Weights of a small GPT-style language model, trained from scratch on English Wikipedia.
Size: 24 layers, width 128, 4 heads of 32, MLP 512 tanh GELU, vocabulary 2048, 5.09M parameters.
Architecture: LayerNorm before each block, learned positions, biases, tied embeddings.
Training: a variant of Adam for these matrices, 380M tokens, 5796 steps.
Each number is 500 + 50 x the weight over its row's rms, rounded and kept within 0 to 999. Layers, rows and columns count from 0. Numbers have three digits each. The size before them is the row's rms in percent of the matrix's.

# o: layer 9 attention output (transposed), 128x128, rms 0.0516, rows 22-42, columns 0-127
# v: layer 9 attention value, 128x128, rms 0.0626, rows 23-42, columns 0-127
# q: layer 9 attention query, 128x128, rms 0.0679, rows 32-63, columns 0-127
# k: layer 9 attention key, 128x128, rms 0.0587, rows 32-63, columns 0-127
o22 125:483454494474440464522505525494447388573432437405495499562585474452534562526523536530492485470517554514570494564455435446562495535455473505557474441543581507543527434545593453518517476345489546559533513596480450503469550547458517555402504523416507573526417461511498572464514479561553536582402427598434505596450538443481535472473455418524502470475477480442500500485532457493472513538577
v23 121:486566517512570511539515495516497558507510328506535505471534467535429516517537524565549489488514515459544449543455482494559519546457473616629633497597522459372510414453545409516416454541426555488446465485528472473524476414510524468475453382489556462407488562519518563547496524549508494540529525439507457515505571459484530458487490545484483558523483415442454427461472467508569507523579
o23 132:514452516539447490521448518499591507422482558493456462467542455479551450493506496437543512485531390456441559439512569555463440504564453547362481594526454479584522575475471474453481474510461511522542554491408464417530534574507519519544517548485588483452529463499527463579484418516455437474518369424482682536536558474451477433479492461502483509501521563571533514520502473542537596514570
v24 126:498570488458499385502518494522445561497489517475501633507549478577594496521501462520570461521506489595542449518546482476455484484441499524570562540501464509500464535592541453534575466454510516551512495553588492509424503503561442453478502398466489525606385512486449466467550486520448459426484444504506533620451413530463384454452490444390509617539521525532493584457458517492507413537513
o24 140:471451562457663508494434570441492531526552537524553418461477537489479496485502545503513545472447455422456476623493619546492569507505467505528528455432509457518478464514477585543539518493472478421459451476495444444532480430559513437557505587555557428576494398482524467490514522508482422435579597452534492417550569434534538562553558562495475396483457530464527448466549461537491566466455
v25 110:537572494467484398503576558543397442520473467510342572477428491561481511493553547528451545439467477646514437555560471520478529493522414488633485480496496497464510571557489583505497446453523522469541470463466505476535499536611566506505441549484575512492501521438483511437458555478498515447440484523426547541458432532458526539488392488497492572480403507465418420556511526508556493550558
o25 114:448472603468446457471538533480507450548571556453617385512562589371592516528522472555482480469463527398476528531478608476568506481487548519523542520429475431562447387440523520471453387492456495499583438506488540529450477445507425484583551525558509493495546459525471537588517459450554454589522483433501419503496489517541560483546506426421521493480491511516551531445474518543576497498465
v26 103:467451549464554460525448556496459552552430533510523504573516513477575506541532466470469494457530519566461358479526472513465516512485561534307468511464467509512503494507457524497479499469546493490458506431548453524443563509530434425597535516508476513467436483498494527492653441495571499471470436544505521532543592525392494441423492510447503566518503476565497577456505439582448568340482
o26 130:567503533538530523474515406527479456511622492479580528500433511542383544521517545498521529602496546492518478564548472515494544517493502443582605443502546549521493500444501488517549474445550478573456464403486484455544453446511505460394500445506482471500455528495535471491431476480393452454560581480517620575483520422484561607566560410553461392512512525484442432446537475488402530501440
v27 102:529440581536495540492569548517474495462621451500430464491462598458402509432515493529451513487522583563484462557431571520519456499490521507447451542425509466442481464421533542445505488465508435528510587510483499548437555474463543482446441549495485461572527451504516650457427582534468539424466392516529646511471467499510491561566543497597509472456428554494529429484596484539496528535544
o27 113:509490477488519453478538452548517479531483391450554452547590487520521462576527484574557538418519446493457435455466436460504583499522516429483568465530520545430582543508540498551507490542501471468573522418547575488504541464423462485535461440486545545463546527584468449616497411499585522483475491572425378516455375588505499450518405449472467602471565421513537557537541485532502484462439
v28 102:520460543513527494513451516517498574515469426515402433559470521522547491473486500479431437424495509676477502526453471509567546469569497532535559366456480564422566533486456489543461462456466562511483479432412554550564533529471470536415450497493576521527558523520544436437489596550503470577425601529538463464522575478480464494463506496496465560469464545389492422517434559576511545455569
o28 109:520490512535341459511591395470544496518552596544616552508507550517567471523481388505495531560485509470495558466487473515513522487524574548476433475513466471599501499530516409509459442407502534472564517499513516511503493445514466492550388497546500474401474487528420570532484429443476523487500377453508631536459415446536560579536480437484522512489510460526486495468429554449529500602457
v29 112:491506435539516446475588582518419489522431575526457448523539389539367550505562611502502494474528462580503523474513501441477470451481455510517521530405482477520458575493566564505469472519525498409479536441528437485565459648570487581532542599353533468410477496522442523505505456501440546438536496437484578583433468407512560550537543491500473493498524569485503491522499502473524519518504
o29 118:478482518414473434481482489507550474544517490403559438543554512425632511511559489592546532497477499422507576528503578519489448469537507522543465437438592461431456376449544515471447469499444464612457475565423556467460473474530485462481543480537443430552486526513562572491587505539540528512459555506367393511491469640522476427507528459515584500532451501534535484470487485517498496444438
v30 111:486441485466438576492592441492436427454510448498457575486442556505527494516516551496538473615507585629489511504423461505553533519542506436482458511354464493514414575469512490507494457492488465543521541548511538477550476533533535531394496525539538473426504483438587481530547616554438513488594529408460512463531574506491451525549491635491485443508609520435500512534504590436468516470462
o30 122:502573461533569475510498503494459548496429433541564492516515478498544464501513513447503441482480493525513496536561568525393470493531526463573439525498485464588577461462509440487489591582519516524496533511516428514392486468428431474660497456522550450485525532498495539528430507435600546535376503503458407578460446555568528521459528494404475514486475432485565500516408569487538482613377
v31 097:496455569508438532511449440465508468439488465519557491472546531503504502522497510568493554393501552481514477583524571468384622516481511530481421529525436532425483506604439554521417548492484492522489448500463509588490536494478449381494508464473430535426489452460557469487589620452630530555419427530598454447534472567533499402501511543553471483511531480451503454533484466419550482560447
o31 103:618519538558480559490587419531479543525526455488453475485450498519450521478489531448417449453491437485620466482531454535537481523453480531481559425528448500559437489541440527443484534505543519454549550427433554462526538581455576526484430486492544570502530441477469458523427616495405466546589350475561516550513453510473515614448506434473505537441440484481427532607539485470518557541472
q32 071:540457496523524487755445497497529464475524500484566549625520510497469497386541454429584478442410519419471466497533540411479488507530502481451426471513451412480547483446453489530509520556489488516546433441578514526520499469561610487458434485504477519536470433397547481501510507547532546510460466475525592441432431511477488489555448536506547545586479488511498491528516566426508514521516
k32 075:438433523467556436484514535456446512398546534523513469445586517424630507582421515405432480394425528494410570546573459512532521458545486521422417513565542487477494576509465561548489412473533520552544523465466451490445500495472469602468473444434504489470495489431512451448567560473428497565538448518486518516535580560507455522405512559450535598455560517519524510544493437445424516486489
q33 054:541479591511558534461541578480402475512506437614444495484480458570589499541458547543575463503562566471453499480450432496404494546525467512450620478616467483505551472461463553437456360465484562500491507547440515455451518583475537467578435531434462466508502372539480522474583458503544558514501493460530452546503462408530533442515487558488507497423544509523529487559494458617522543510530
k33 062:557387479454470558576565431453502475589504529391560533585494485541520464538465534494507466470505457573453377492583528536454471434497486525547537432434537502383512426486524467449509630465505475508448521486552491425546506479533470500375479496547543475374581512534469527504431572558469515503535515532547538376480466473546473432513451505530532481554546470499541508499419498461566497537569
q34 051:429490511503512441457565430482532563465514425477481450463470415469526542536550437621404414546508480452569510526541467459438520507498530459501501436557498457450539509455459529454482483476536502486543582531428460547523467551448462409452442457490528536463566563462458448456625477529458526512570467522472431432461474543496638524417534621491487526476520554537517532437517457579538411489382
k34 066:551498516518591474446430520441536485548335505544482451564483512518504457552531531554462414511529504551573403564547524507517518519499471416494605464584484548475563503457350496409533562501386506531533436406439479478512501530422477510495520461396439510580473451490504512454509504479412463538521489409487514515482562523493558508555595544490413443541549526482518511482443489493560502499562
q35 061:464468558556452511284579422513472512515527432519459488444459466529494510538518499488454487517532515511491572575495470541477472513546524514520603452534531538529484520588492572569429431523506583530466584534534405459453549513437494545570512473468499514517532523656431466424463480478468510490533488454461538518611551533495500471502487526461434511419457498425565543551607460568546548523514
k35 060:508425469491435488478484509535528556633529474515486524501535415493487548505520416542527589506480553475478561465543524563498524508496519465542465534448525427507537500514554468431472642513472498507509369501487541527502518440464475469425555590471522521496572533443518504542451482617564589568489426525549581502457476390522540416567420481498546475418616508389444506442424473511499503552499
q36 050:460515547487484503498529561522541521545391517537453497427507542447483517504495450472504454512562511530561493535408476448564524403489459515513598530515464489380526523559487561516619476469453567469609484543535623535594542556499533573564455511500553560455482522636564472530618514489440515565576480576514471551461510455532481505571555461543478444545495562520567435425454528540552493503523
k36 064:522546489557449568502533552590502410544421574481468531502412507579576539474525499475529514518451574475470433510470495484491452451593628547523605516455448485501550467455533468376531436536502448475554361509467445597513523487530487544557464487559555560485480497528399491555484445471453482605471561449494474520482421495489515442560490489536551501534487492517417534527462476579556449415568
q37 045:457545469488519431516374551505484480535507544543542551528422461476491449398502446500498516528535519472518418472548480444490500504535523595455603535561553461451571484619547536570534421489626438471461558484476503495446532470426533448445565576505517540498441553398581475485489574486476490534554594491502490551434435451588527514548416487469482488492521501460563434485576547519428597447494
k37 058:480493491601574574549485454480434403514526415521506589427575545477490559494582497462583530538456469411485525445459505480467417520569538450533442556504507533540516547468496445505536555536470494563501542516577402534555434529516514514465525494533477569531362489382541496464500440536527510568533512467522506480581575383489554575470530511522449493454561503527532405517552501537475562500624
q38 047:449461575379532608465522540512495452454498479487422498455476489538494527584555519547423490444498489516553473486438524456428565558467491459442583467494555619452450467619481529459545488549487577512535496408460470581578470467495418516474456467480483505505556571501464567491563432470576534463522551462471387463558463462538504467467478478476404471402508531526478546580471542504594581524442
k38 064:542521556383575575499507581524545514407459510463500426543386539479530475515419432555481508442542547459522508464578506522553418478519494550467397456582467494507559465523563503433543524533524455451578511431543507434525420403475448502489518444560512465488526468515447522524429451477582562533570482442481553574462521412518592536502563519487477434456510527568391464516464586422520473502464
q39 056:422511567591458460508577470483436560454415416568512476485494581464503494545492457582508483496550490494489500494514416492497515593526492483550557481578527617519482462536486571437563420513512557485556444613449497489522530521423558498482502562477429425496555505412398531445552494535430565438511502494465426540447530428481491504435508463540489531571445509436544468542519500601459607541402
k39 063:611601495403539507495555486462511471520407542420474568480486516506487489507532528595561591396436465433542456472500548414482518478601472523520580435526486469455539489572528466425495535603451549463521479415437528529524438480553501544508460474552535548477499610464511545589536551550470495510522525485582542485341553461544528452520525516507549500505547465591540489559525554556478471446492
q40 064:580431499436513515402525469463505462497517492412445492440455435520558503567482602502454518501543537473529492462621573435520408411577505535523560589456575454484452545507472558494464584567451522576499481456539405494519470463547508520529536481550576518540463478586467520492414533505505517490556566569549526405582523535481467491508516496562480578407568484593464530510430546463514404473548
k40 078:471526548534453519468491580534439536457517469555538480445476471535597421555483431515460399505544553518618434486546467533589474576441503521468532512468489492449475589416525520550523498506555544483384541484660537469514422557484472482394524515491489486497547480509431506454461510471518463513570495473424503386570506428539455404514504441557583476538463406481469546490522519426543445496557
q41 046:559554533488503476391515501505405533507523444515491480545525538410492448515482440491465496585533481563587481510395519597529489481544491543484495442488520484458416409579463511485409401525503553477478532531475533566433519558498489442551508471499429564488564603567374504479511535594493533500555552527474484468547501548511451456459580521521555556452443457494574460545587428570395488436432
k41 064:625559473470526493491552420463552475407538485512525571514490511524516561529527555522518507595420537483509531604524528505545415552489504416610482524484452453451563525541455462535451517503408410505585482415535444567503471443505470474539545523597528515578542481470502534484552488541412552468475604589510533434508534499464443463600571460503545473489547504412439489551492508478494628538540
q42 068:597478496516465544702396442572533481563513497573480544599510472489482526357508495482505515511496513448532546438497546530497533573525563492487438420524490534525491437483518534479555558540447422519484492483485625559563501503521548475535495489460426416514542473377483491554504530540436515487484478461542557476380462525513512474527517499466553467594542471456410435485526488422542493466467
k42 077:465396461478429476597480419500525557541411497463536497545573603457551625545506530510502607494456515476477546451573546463489528478470454514569481547452537473541512507557386565546497517535435484443463517549557488566504540534424514580542487507448557518493467591551452514499553574580382457487486566530510506563444456610524466502413484474505470506452502518506575522553445526522403487453446
q43 051:507480476575481471626474477533491442523502489494449539600555402481544458378471486591480597549435475454524524473497511487423518562499479492514503475551485470516489507527459423488546483413410405468503497527460544556535495437504492466486464498465510523450541483460534554468452520506459507437489485426441563540321426502513440527484458466476582514656473593458527452403511509452527568499536
k43 068:521539398509454554506455416521422513592549482455492448423555565547501432519468452435588538440364519550474551508539505431489443477451517425530525488531471548489513491487487391516521438540543535429464439445524487447546464405494525541599427491493497448395566603544535538476487460441445488530475451452541471579450536461588491454479598467447580524533554446465490498505442466480518480453447
q44 054:489434509471403419436444519582491519471532502524528485527552475490580487517443550531529526525563429541476446498498489472541432401500465416563479488468505492516487478512499544519537431435530526516530500609496389485420448565491489386543504576517581476475524485602472567543434463540498522498457487632394490522596551450535629512480491520469491528427477486498504547442656528469502522545506
k44 068:558545482477582425387461597543507538474606524512398543507529472446396524468525492447482499519455431451456577496478443450540514464569408471547481378490468514557470489520375450561523424471394443489496391556464494400508481569504545497531479478486500526612407461494493492541457477489560549468535496484513495492450476506472501528556595500550457531480514481510380493562485505580482491517488
q45 052:471547511541507564545402433444539429543561522514497460512523509555453511437553516460417503514485511560500520541666500508480534523515463445516457403493406573433459500480491505532417545396473483467597581527586510549445525515476459512463488408489496519535554447513530473572431500434545450470476462557612549479467426490490487575555434540534533497459551546523443504546461491380502590474581
k45 068:462576583491502538501514544504593546509554536541513559416549468549497494490454487495464455421507622540467453533529458484509561506504466525412500459575513520539563560479500393578439431527495537550503537541507558433508497502440550500463469443450457567548565402589522485412490543490448647526576333511493538412526541454451529519496508469506476439535472490531429465506523483483496583506419
q46 050:522508513462494596388602481403542540523514573348550517411472526524537605583532498500527450522472514494498511490465502563453552533528497460473528526526508495439473413494450489488476563492435538605517548500535445469543465418528537541481484520523563501496336541614487516465466524455542475500484495536566494557526510518489471514419453475667539450484490565542541427506430519488505502457440
k46 069:574495428534564518430440512503522480510447524549532436429476380561527513540438515500402527455563509454433421535444428533534506514560536550424513475498560433540418537478547472481453571454560428445440454480541567556518474565560511472444460469505460434557433490489560582473483435505516498441481571378528461472563459454534582498519537579456560452514530485527501517464491451366513517529603
q47 045:541488439479515494482391561517518495462539504538541535436410461492507550485482472421499485543475555554590535571491446454589514510517422539576528467454528512473575505588462481592545480515479525452455476441493410419576503618419411503522548500497524488496462545447497415480513452427543523492587560509508504468488588454441495575507517471545528552519489567390634492466585558449544568438504
k47 067:501445504401439465515459546453530582593450492439436446427502442478422399534527547421546552468485579480502579426515475565478418525527527427439519486477464486477595593439405459498507401450465474519488449434472494585379554471524521455515482483442559507578434492453447548522544502504428463502494479456448583513445521534513457522471574482540459491416513478543459455535498427449439496546437
q48 054:571533416469495465654524408613536450540462561523551491581526499493473571423507531451515449498471564409551473472535489502506423468517476483427450439526523491465495535524520435484544574538478436528526395468607568505497477506472536451477486427482506560496570416414569487587485556538497492498453521480574470513432489535514482519524395459464571556528520426570533461491509444435567422577494
k48 066:439412517578603513524528555533514491484563449509517460541474503479515518526456548442416420534536500539484507513476399616565523495394539412415546520476475498438516541597587518482469459461523446524464480510462495473475522544420536473463509544486475565406549496494461427376624531428471548494570451540513456465545487571519504374520460550479487567449471531477530387561550513466521465509500
q49 068:586516403480517470698471471479507417544529516451542543609608507584466538441506470456483526491410486481449454500499542428449513466518561488461438504445500435497482406546479470517534617543421446482546492441543467610525505487582508551454461482446551486473442516458546493505426431503536448496442544476511487490461525616441462516519480476470582501500611445495549473450510498482452492471488
k49 069:403489543511501444424455570561467569428569492526510441457488517453465434622456469391501378438551525476541543554490476622486465541431453491487498454545500492476561581438518553488556377526515548473482506597551469468478491484517474558509539486399523523472546414504445464421440524458450575479446490534452519429566453521476464529534504433513541564441447501475401469478488528426445519478482
q50 049:429514534556473442503600590563534550550400550481521604465533521505528503499572503492516497472532515456456466516436435476397510527409479501529481589483487462370512541482488575493570482570438519553540459495495504480534479523531610577464507602587569566532440471430526538543665511458402491507496471517528500497510497451522541517513465486442492454544553403425491434521501499504436494523423
k50 061:451405553485486524572451511521484484461500508425486501507403578565534401440574516450515488538530508487411565500537491455503458571524413504466522532438549505410475480494493450495444525515500547458465496467494538469541422496581541549498569503523502517441474556494486418425382497492477402611455589469529431466552526533556620416504497519548466494422474492420436424591457459548402495474478
q51 052:438569501508519524442515442493493572423422394527403469489474523453502487557507491552480529485538553531471479472408459507514470576507447513484535506485534434521505513590433566530471446534538533555481539484454504488573458550530454483539502474505426513476493550586415483488616490519460475375590488605430439507502465609396493526463511518433450578486491458452519460608505572575465544613534
k51 066:518450463480516534541487522466472455545424492467524469513482555467512563516603528555490612491457621526536495599567614492523607581486567531481564578551526417536477498452525539452575560426412550524493506421513476472510484510481483502549449526538529501540466535467493609537552601495509541541498574540584562440532500521439442421483461407463503419546554480496511497446470591574502543518432
q52 068:427548590495527547370480526493526536529510464535586453452373501439532450592553512491499463518583481559522491596486472545459602522476399563540626432529519513503549446475516529547511428462583508502504520554468539473457473575491484539519457521507438522515554524485409461463487466527443586424575427479458444510483511491584535483475517398489444468506499465434516505490489497540429631539451
k52 068:553510447405496432626488486502526482578429542341508550551486528500430526451504436444523574495419481521515470467503533418416455459454584479622483491561441480508493503544391492462563501480496520522578393402481524571377501437541538490516495472512549570549442510525520515503511523596442440508554477514554534515442493495524448544448574532569458524510514520493569499452432534487489520470488
q53 068:490553533427471422297576436519459594418464491526525500423501515555522411587539500480386521543464475504547480462436475538503576493539480519573552538548446470453479516436465504483455488488600563539520528545481420469414545494476455488497451486535518505483520420622453499493475488490520475506555489537544439500606470491404554497459536483486432549405466549515451546413468517489548488486491
k53 067:483479500602474508483543525487413600358552463530514495483514516491565455528524486556486456496535493575582504638534521535524504463455447521475533417515443500448524524464581525432537467452570409465428434568549525482593496484543582441561521551548422475567481442473481462425488506502572557526589505432458402424503433457410577529529497508468496537518518525527439457448506488540520425573497
q54 049:541512435477552448512402529443418475423572441559492487457478528512509524467481451557450464483489478572460474567473535468558551496548460472577530413539497545553525578530537374513476546497502500470480508461502484434559543487525419432493482515490459410514577477533439603465504555588494554377539577514496480433522510422445451505497617512592462490601562567526487549516524549460476444398545
k54 063:571450485521452444515414573506519484509480465493447423497448540514472473557523564526568536528469490570515516506530515571520484474365412499457450507350435401543512545489459468543515510420504439474535496419526579568464429483529491518476481442566462537442568448604488541489550591496526573521515462511488657511473485523489486535425530431509460489524531480520439553593515422602517541544481
q55 071:432523544529468498248540587526453542440456490573560503369508478424524476595464460488521504535554480510493512440480543557468542500511498519509549532447514528530515488465543572492470480486538624516505523472520498389448520528531465494465544486472481527501511511625475444453521504522568465446527444542422455531541594479486430538521483496507457605448525461545548544507467546579483519511429
k55 070:596477517518513460562494436481548445465504462489500517489562498540523499439517516423505502499549518497464425589427502453569464544527427501595443570455400485545528524480562523418460571633531455544566536583528590430491478524537542524625478552472493449537518480407411520530443569459545457440507574524474466409437490476584527469546490592577542441500458501461453472527500594529468467533497
q56 050:458499558520448558406538423542499523482437450465402522439616391494564427620466512526494492513491528533554532474409466640478422429441536565545527565524501552507377543428507524493509501492607550470513513516482476570447574570467466467497526470533508491528446584568526466533503506486492482516570483549500524469519524543479517593464438387497488511470565444503534528459516511566540480407508
k56 069:555512385456492470496500471481489503503540524481530521577509520487466452573470443464443571566484479614459451507480415529494553512429527531581529488537463456552512549375493495494528498541452438491507401563530499562442467563485548426539579482434410551600512512530515582533474488472467526485447526573392502430551532399551474486576530445420526538462563542437426455561459574463507489566416
q57 076:517517588501424538237552421506514495530495508504479449362471503467512525548512543593510436483584487540549495524464456558522472520478518551481525517524533549430486562455497494471466417496534553427470558582491405448437495527459506453476584489594519518505537485627455492474480493475519450472536497536553506530618509514424484547466467468513446486439472468447519540512481548524532494519518
k57 075:584526432542546473559448544489536442454503490519418475499470511508483505482546428467576484553523597437478436502490482575525512583504395520566388513443453466506566574451503419434531511539523425524502382458514507599526469504576607428520490497496473426519470447409427475496465491511536469426531572498466465465549457412461398570491420492517483417537470412493490565501545490496512566549539
q58 047:581488537507484500437465463626556424468376462469499529528549456445597415569524482514422598513491521528512521571510499557487528489473459513518472569460372449437468449436475545534517497460543460565546482469431455503494472513510430524503479492516576494527522439494488516510525465479489486514514504416603569502486445646530504624547562559435479602457432460529612498485544484450529526528504
k58 067:496546537517580572536576460443513558454537492550522453478590490567499436547460479503546520436524535548473537495548483605562517544516501517471484430593556511461504459549550522526469466501501514413365486564549555482468434547506447471523534544432543474543533475468452515326434515529459490485450510437480430479534546531432554445519483376417514542431466498431350454473455514526454495498477
q59 059:525521480518539498653501502456516446550574461578564565599495508498546488413500521489490470436502545453482489508478474456480457491521504565498394569527514509489508515489506473516506457462509462488536480440516565605571484586598538420450462456476506556526485479353547427469483527508478466495420421452499511520398497428460472504597525564477568454627537496493418413530589436436521520532505
k59 060:459414515469509465549548480481498557530481548496508544548454459449495603558535561449509582469446436484474533470579510484377525429584504488411559535397536481419485440478478537486470448505470552565556532486514546485444564496495480585491437485570519497420522444439520426530469452598545449527476440529547523495435507572458496460440557485495486473467460562581573419544410554449485551535363
q60 068:460580587520450508293567510499470502434474458561489492386394456459488489618454512612465519491547485467480479512484504481504460489501527539568525527484524462425483538548521572493527427480547579433466583518526429476471497552484462575552519510492556505480437552631431508460549502457526442436558462525461557522575518480496483553482471484479439501354497468475491533489516567463498499512486
k60 069:532516547508499500549508567507536547538498445516545491484422477544422472543565399531506546553590556563529483608507373516605482537455545493510523433513500479513542549407559493457558486544554431559575480508485556479596504521509579469528579489514576505484487443488534481546421411493525488459540604439407524475554481412528535481557492383516462415524481429506486578522469467460490430541419
q61 069:398534644570468454261528544549513478477540509568399439370514523464543452571441528514461470512550463594565472459513497470531484525478502471464602496490542553540415488517460535486500426473532546494481531540509456492517488440539529455518464528463480415425492526509417523493497510488510526516533518512440423442597510488461532562509489465494404533485527479490495551592476501520513544506472
k61 062:628497444477452494627514395485548478520507432439430503481423512591528496483499565549484612562551474618496516553494547425374514520506520502482475503531482490570548472495564452382535495469474511551567428479489558471461470542523527511523424490508463495389529576480522502526471553611581540451508531523568500525428454507556496504512549415558470436556465522489501535478510577547519534476425
q62 046:504499567454459487571498441519537526519508561481568610474598495507462450362535544421568376563485469539501439524539444465453448474578488524556506590421478607530446418470466535479457475571547565494467442462451517520396474537496593520528525493456536507582523490523519489504444443462568434473486479510382437558476577483501542470447486432604468526538498447483542495489551506433514512523545
k62 070:515535490482509481502502586419511456507483475521545603449486537522519540491474527480529485449493550534397529483569411449408434460483445459512485546466495499556533591519548500469410474460505514458587485415445508407444569505528562570463468573500519563450487393446466522518526489505527447540520559476555547483505622462452436594425492479576554498578638451470547479499492458559504496430621
q63 048:511397546436497521484522529444514522470584546503495496535530516511480454565532538523533456569537537451545484574530531402492503483495487483389439541467532465515419495511561501477497512662418503529445543432492459524504481431509517472447627520584521531596436561540457538530502516535586487448470582487515503475601432514411553516572472609537520481435502395517433507446496452534577425449499
k63 077:485477555472549473532563529539531483442508499497451545485494462452413472560448508578357547488538495485573527536553592596455584585494508633436505535439563445586501537489491549581458528496614508536438511449474545408479430490514492462515533488525455514500520442512481496563516505450494501516517419457488498504491572480517537502627625408552543468474421521408525434510500546468540435518467
v32 074:569470510666511507552561437462615501558398466568494478524443527430513506528435441568558495499441493449518543518491484536512543546467491660443503524401505517465428501469517519501522452511539535543489447449475524457572489553464505523554467432577508467402518461504491494526513520578524528508478584589527545431534458440517524513415566507465473456466535436445486511450609418493546475462406
o32 066:421544411467486497531484489542451511489535514466490511479438492474530503546537559436523480578494473488497507473503537410493412518531510295495497463536535467565621470532436514542546525553491524485511458554496482534442530482523525463510532501427524528527417664464526528471537480444523428538529441445407514535463452491495488391590389531508533574596474534558500486599466540557461556471473
v33 069:517415498519534583483447428455487542499455576528504546525547409522560519551468531504369492454481364474435474511527497510375505515563527481574460571458486521396452526480408434563487424495503473465523429512522550559401477563522543498502408396552430513472469498530499497479501382550582427478548469510537459629502470556513518567539554504516507505553486495532522577530468530523513477520452
o33 060:460592440493450445493533529577495444507534490468531537490446530539560494528491452482601579594444493517437475500499513451583508462461506554496482559498505474578539477497565568478508560535475455554480550528410469439494581450465451529546637529448586477541494491489522467527459457491434539496514590526481560290591524525497429459488379487458458539433535503480489433538435516456483476457511
v34 082:542520513545485561501463428465537476528489470486445482497474447514479433466552367515532528496483492473576448582459555487549487507488486545553506544488409510613510564504529484429632524501465460602529467525464566515512402491484607461586443627562503493486499499454438494447593431509525493442548566489472453521475526481472498496445500585495504399562469522482524541534526465622473604606528
o34 072:482500472518519503681424572579508500478513498606526517620498513386484501342506474439474503522531563497489511538566510470484515553502522483466451482494472498505541460482499459548502463535513448482476451529554580593533506530593511466523494492500455488507533487323515457544492501494465498500481462429497553476340453493508498463577473476460565479619530486471475433539576487450464544497481
v35 074:492435542500518538454534467506465461597458517515450412551534493401424537445422453494504580506500501543521485455433530469469487510499540438480480496429475487532499475440532572493515519504439416527524496495552504497609512554657392535525468492417591547463432574558505505431533602501445532520608493496570558508484467477566558517495409562477492407509536577554488429449521617492510452494523
o35 069:420516452529513442519471471515503525453509478544547589441427578481525560424591520541496409422462539434478559482455535499575476526512451441480508433568516579519605436519545401522462511493522614459517470509436523441455576490419612452501473545516416485564522491548488520445491479483540496576373473452507500547486440451440522385450563557509497533566456438476518493507569446584516514497486
v36 069:519564554480494449481405577451410534560483542546501561462498442519440483574527522607523503455468507501412555470529446546521474495450480495416409490461440428497517504477601464478448529462466538554584481478505468590500514552476534420521482423517483445610473446466484473506553513409483490544545481516454497502447439601537385431529494484533519606534510495589420639480503473479540457433488
o36 052:497426473517492562404470481464522511488532479524557348556537584475506479439477486443397468470524457491506498564516529493498493488554535529585564513529506504516470534511473463459561445497523449497443549534612498454486436477583481482460524633488520518461573478518479545454449536504488437465469500459621438521577602412481542667463541440453580460482536591495544442569509490440487507535532
v37 071:507532515508468417544478473487497508455492467530431435435444518537497468478462369482466448579455524485547479469410611539517466484448486587548489523499398422515507409442462468456480453503459472536470553478472448512428673542453539545447506412529407506468596487484513484521524489534486577419577442472475494485462526590526494519498460544498467463509602469535555485503490413598498596511430
o37 066:462454426500440527571450517565535457512475494530546519660532424499593454486539477442456510511495399496429478476513514415496586507526456445457470547492548619510494649493500499521563528458503429513500517523502494524562434491452472504526557550496600509468521474425510473532503410486489488516469572481482544509467535511451401440518423456372546592553436467486535526557515553457448416550549
v38 076:538574513534470462528469520519510495490491477561504557530524514516529502544565463453538526389527463440568482574538559490440537519477547454607509521576566440444499477492468575464576483499489551570420482561531460619450524483512572524462457443586355536507581527518520461580603458513525585507508421521522485451545482603501510499453526425571526512455577469531470446465518472528570498510353
o38 070:509483468446535542442530559419485501564502507474569426408479459548455483456444530452473470616554533510419431389448521467560515492553485561526471588448504543446428626512448494512473517463510449524525585503586504446563462549467393531512587542486583451536455429510516529483482513473537488489536574514404506515542534493465403480544443565445533502541443471466539570567536498432463486529617
v39 080:493483496438461486530565549562484536466460495483540486498464543542493540507432512445452506562506471526537593449599553534457601530540547493479473572471541544508522500537478501570526531484558553401495470485505422493442468554569474508553547339392510499536540608500458459476592547508487519550472494612555445463511468539560478478469597518525514560497457353540471418510475538421545391523529
o39 067:462500483483526472402526422427535481519555527450412503426520499564507521640507554610557488507436499545494503439419483456528472435490577501518559506441536543497500505496462575459448483489497553549524534526394462427522474399379537526442474616504537550497408432618499534506501530506573463507536504547474465529551509420481545478494427529511407457464508599533514524453469481619512510468502
v40 079:486480428534392586507472497483419469498417526509416469534448476576485388497529473470512568579527558494526421459470541488476502585587473462570450525514503532483534470489531511487596468493530483552533477502530481458524454516505610438503470655601449524439459419412438519554457438404545499512536563501502525511486447429556516405523495539479476363561503470492523509508532472581484494564466
o40 072:437496544515598489652421512547562495526539465591533531606533533364465521397525411498513503508519547487484485559590491508519523544435561508487480475469455525550522546488441450491460486547497442490515433527535614613534478473542523525564462468460496449510539479418508476455536532536466518464490454449485502474333446498454494479546453490506515512619490536455447438498562470437501593521492
v41 076:475488551593577524480530501437549488446474530493523428465585485440584491497521586450522486471469481435445510452614460433475537509527495490491489555532576530502541597473474493513440452475499509491626519538445496488523584575467473569483479470441404499556538444532519565471520433513527444618401547565419538437475539480524522600546426578542483603509525463456524474479456411391493497502475
o41 068:593507459414511533491561497379486535614468506399414555438502548554488517577530476543501526520434530574458476473523561562477437418524573532510476459462572499494480483509558453476527562560431503447442488466490381508411463409512523538474530512494550531485421589536567531444525513558546506453577513507554449532586492525541442419475520455493508432447495548518505519516490608553520442425411
v42 073:538593511453484533450544485476499516415533441497541480584537554493468512462524453576449466489483511435515485550398438479459469514490440498565526489568510516528438505543591445444509468524512458428536492493588485497445497401464560571534559616519410408510517513522531528533459569501501506553640404402533494463538411490588540442479475531506534561603537553397521512444532502499455542585486
o42 068:461460484531490477595390538551509505543510543559560474487489444565519440481516547457540463411532502540535452554605586572550562516532478520479411526491487471431489544447475529589502504517472446544443519498503582506565524586486460450542483440573570522505559521371457485540519363436487579450378554528445541438405500523438514590525491498527520505495458401529525478541488466426493530460491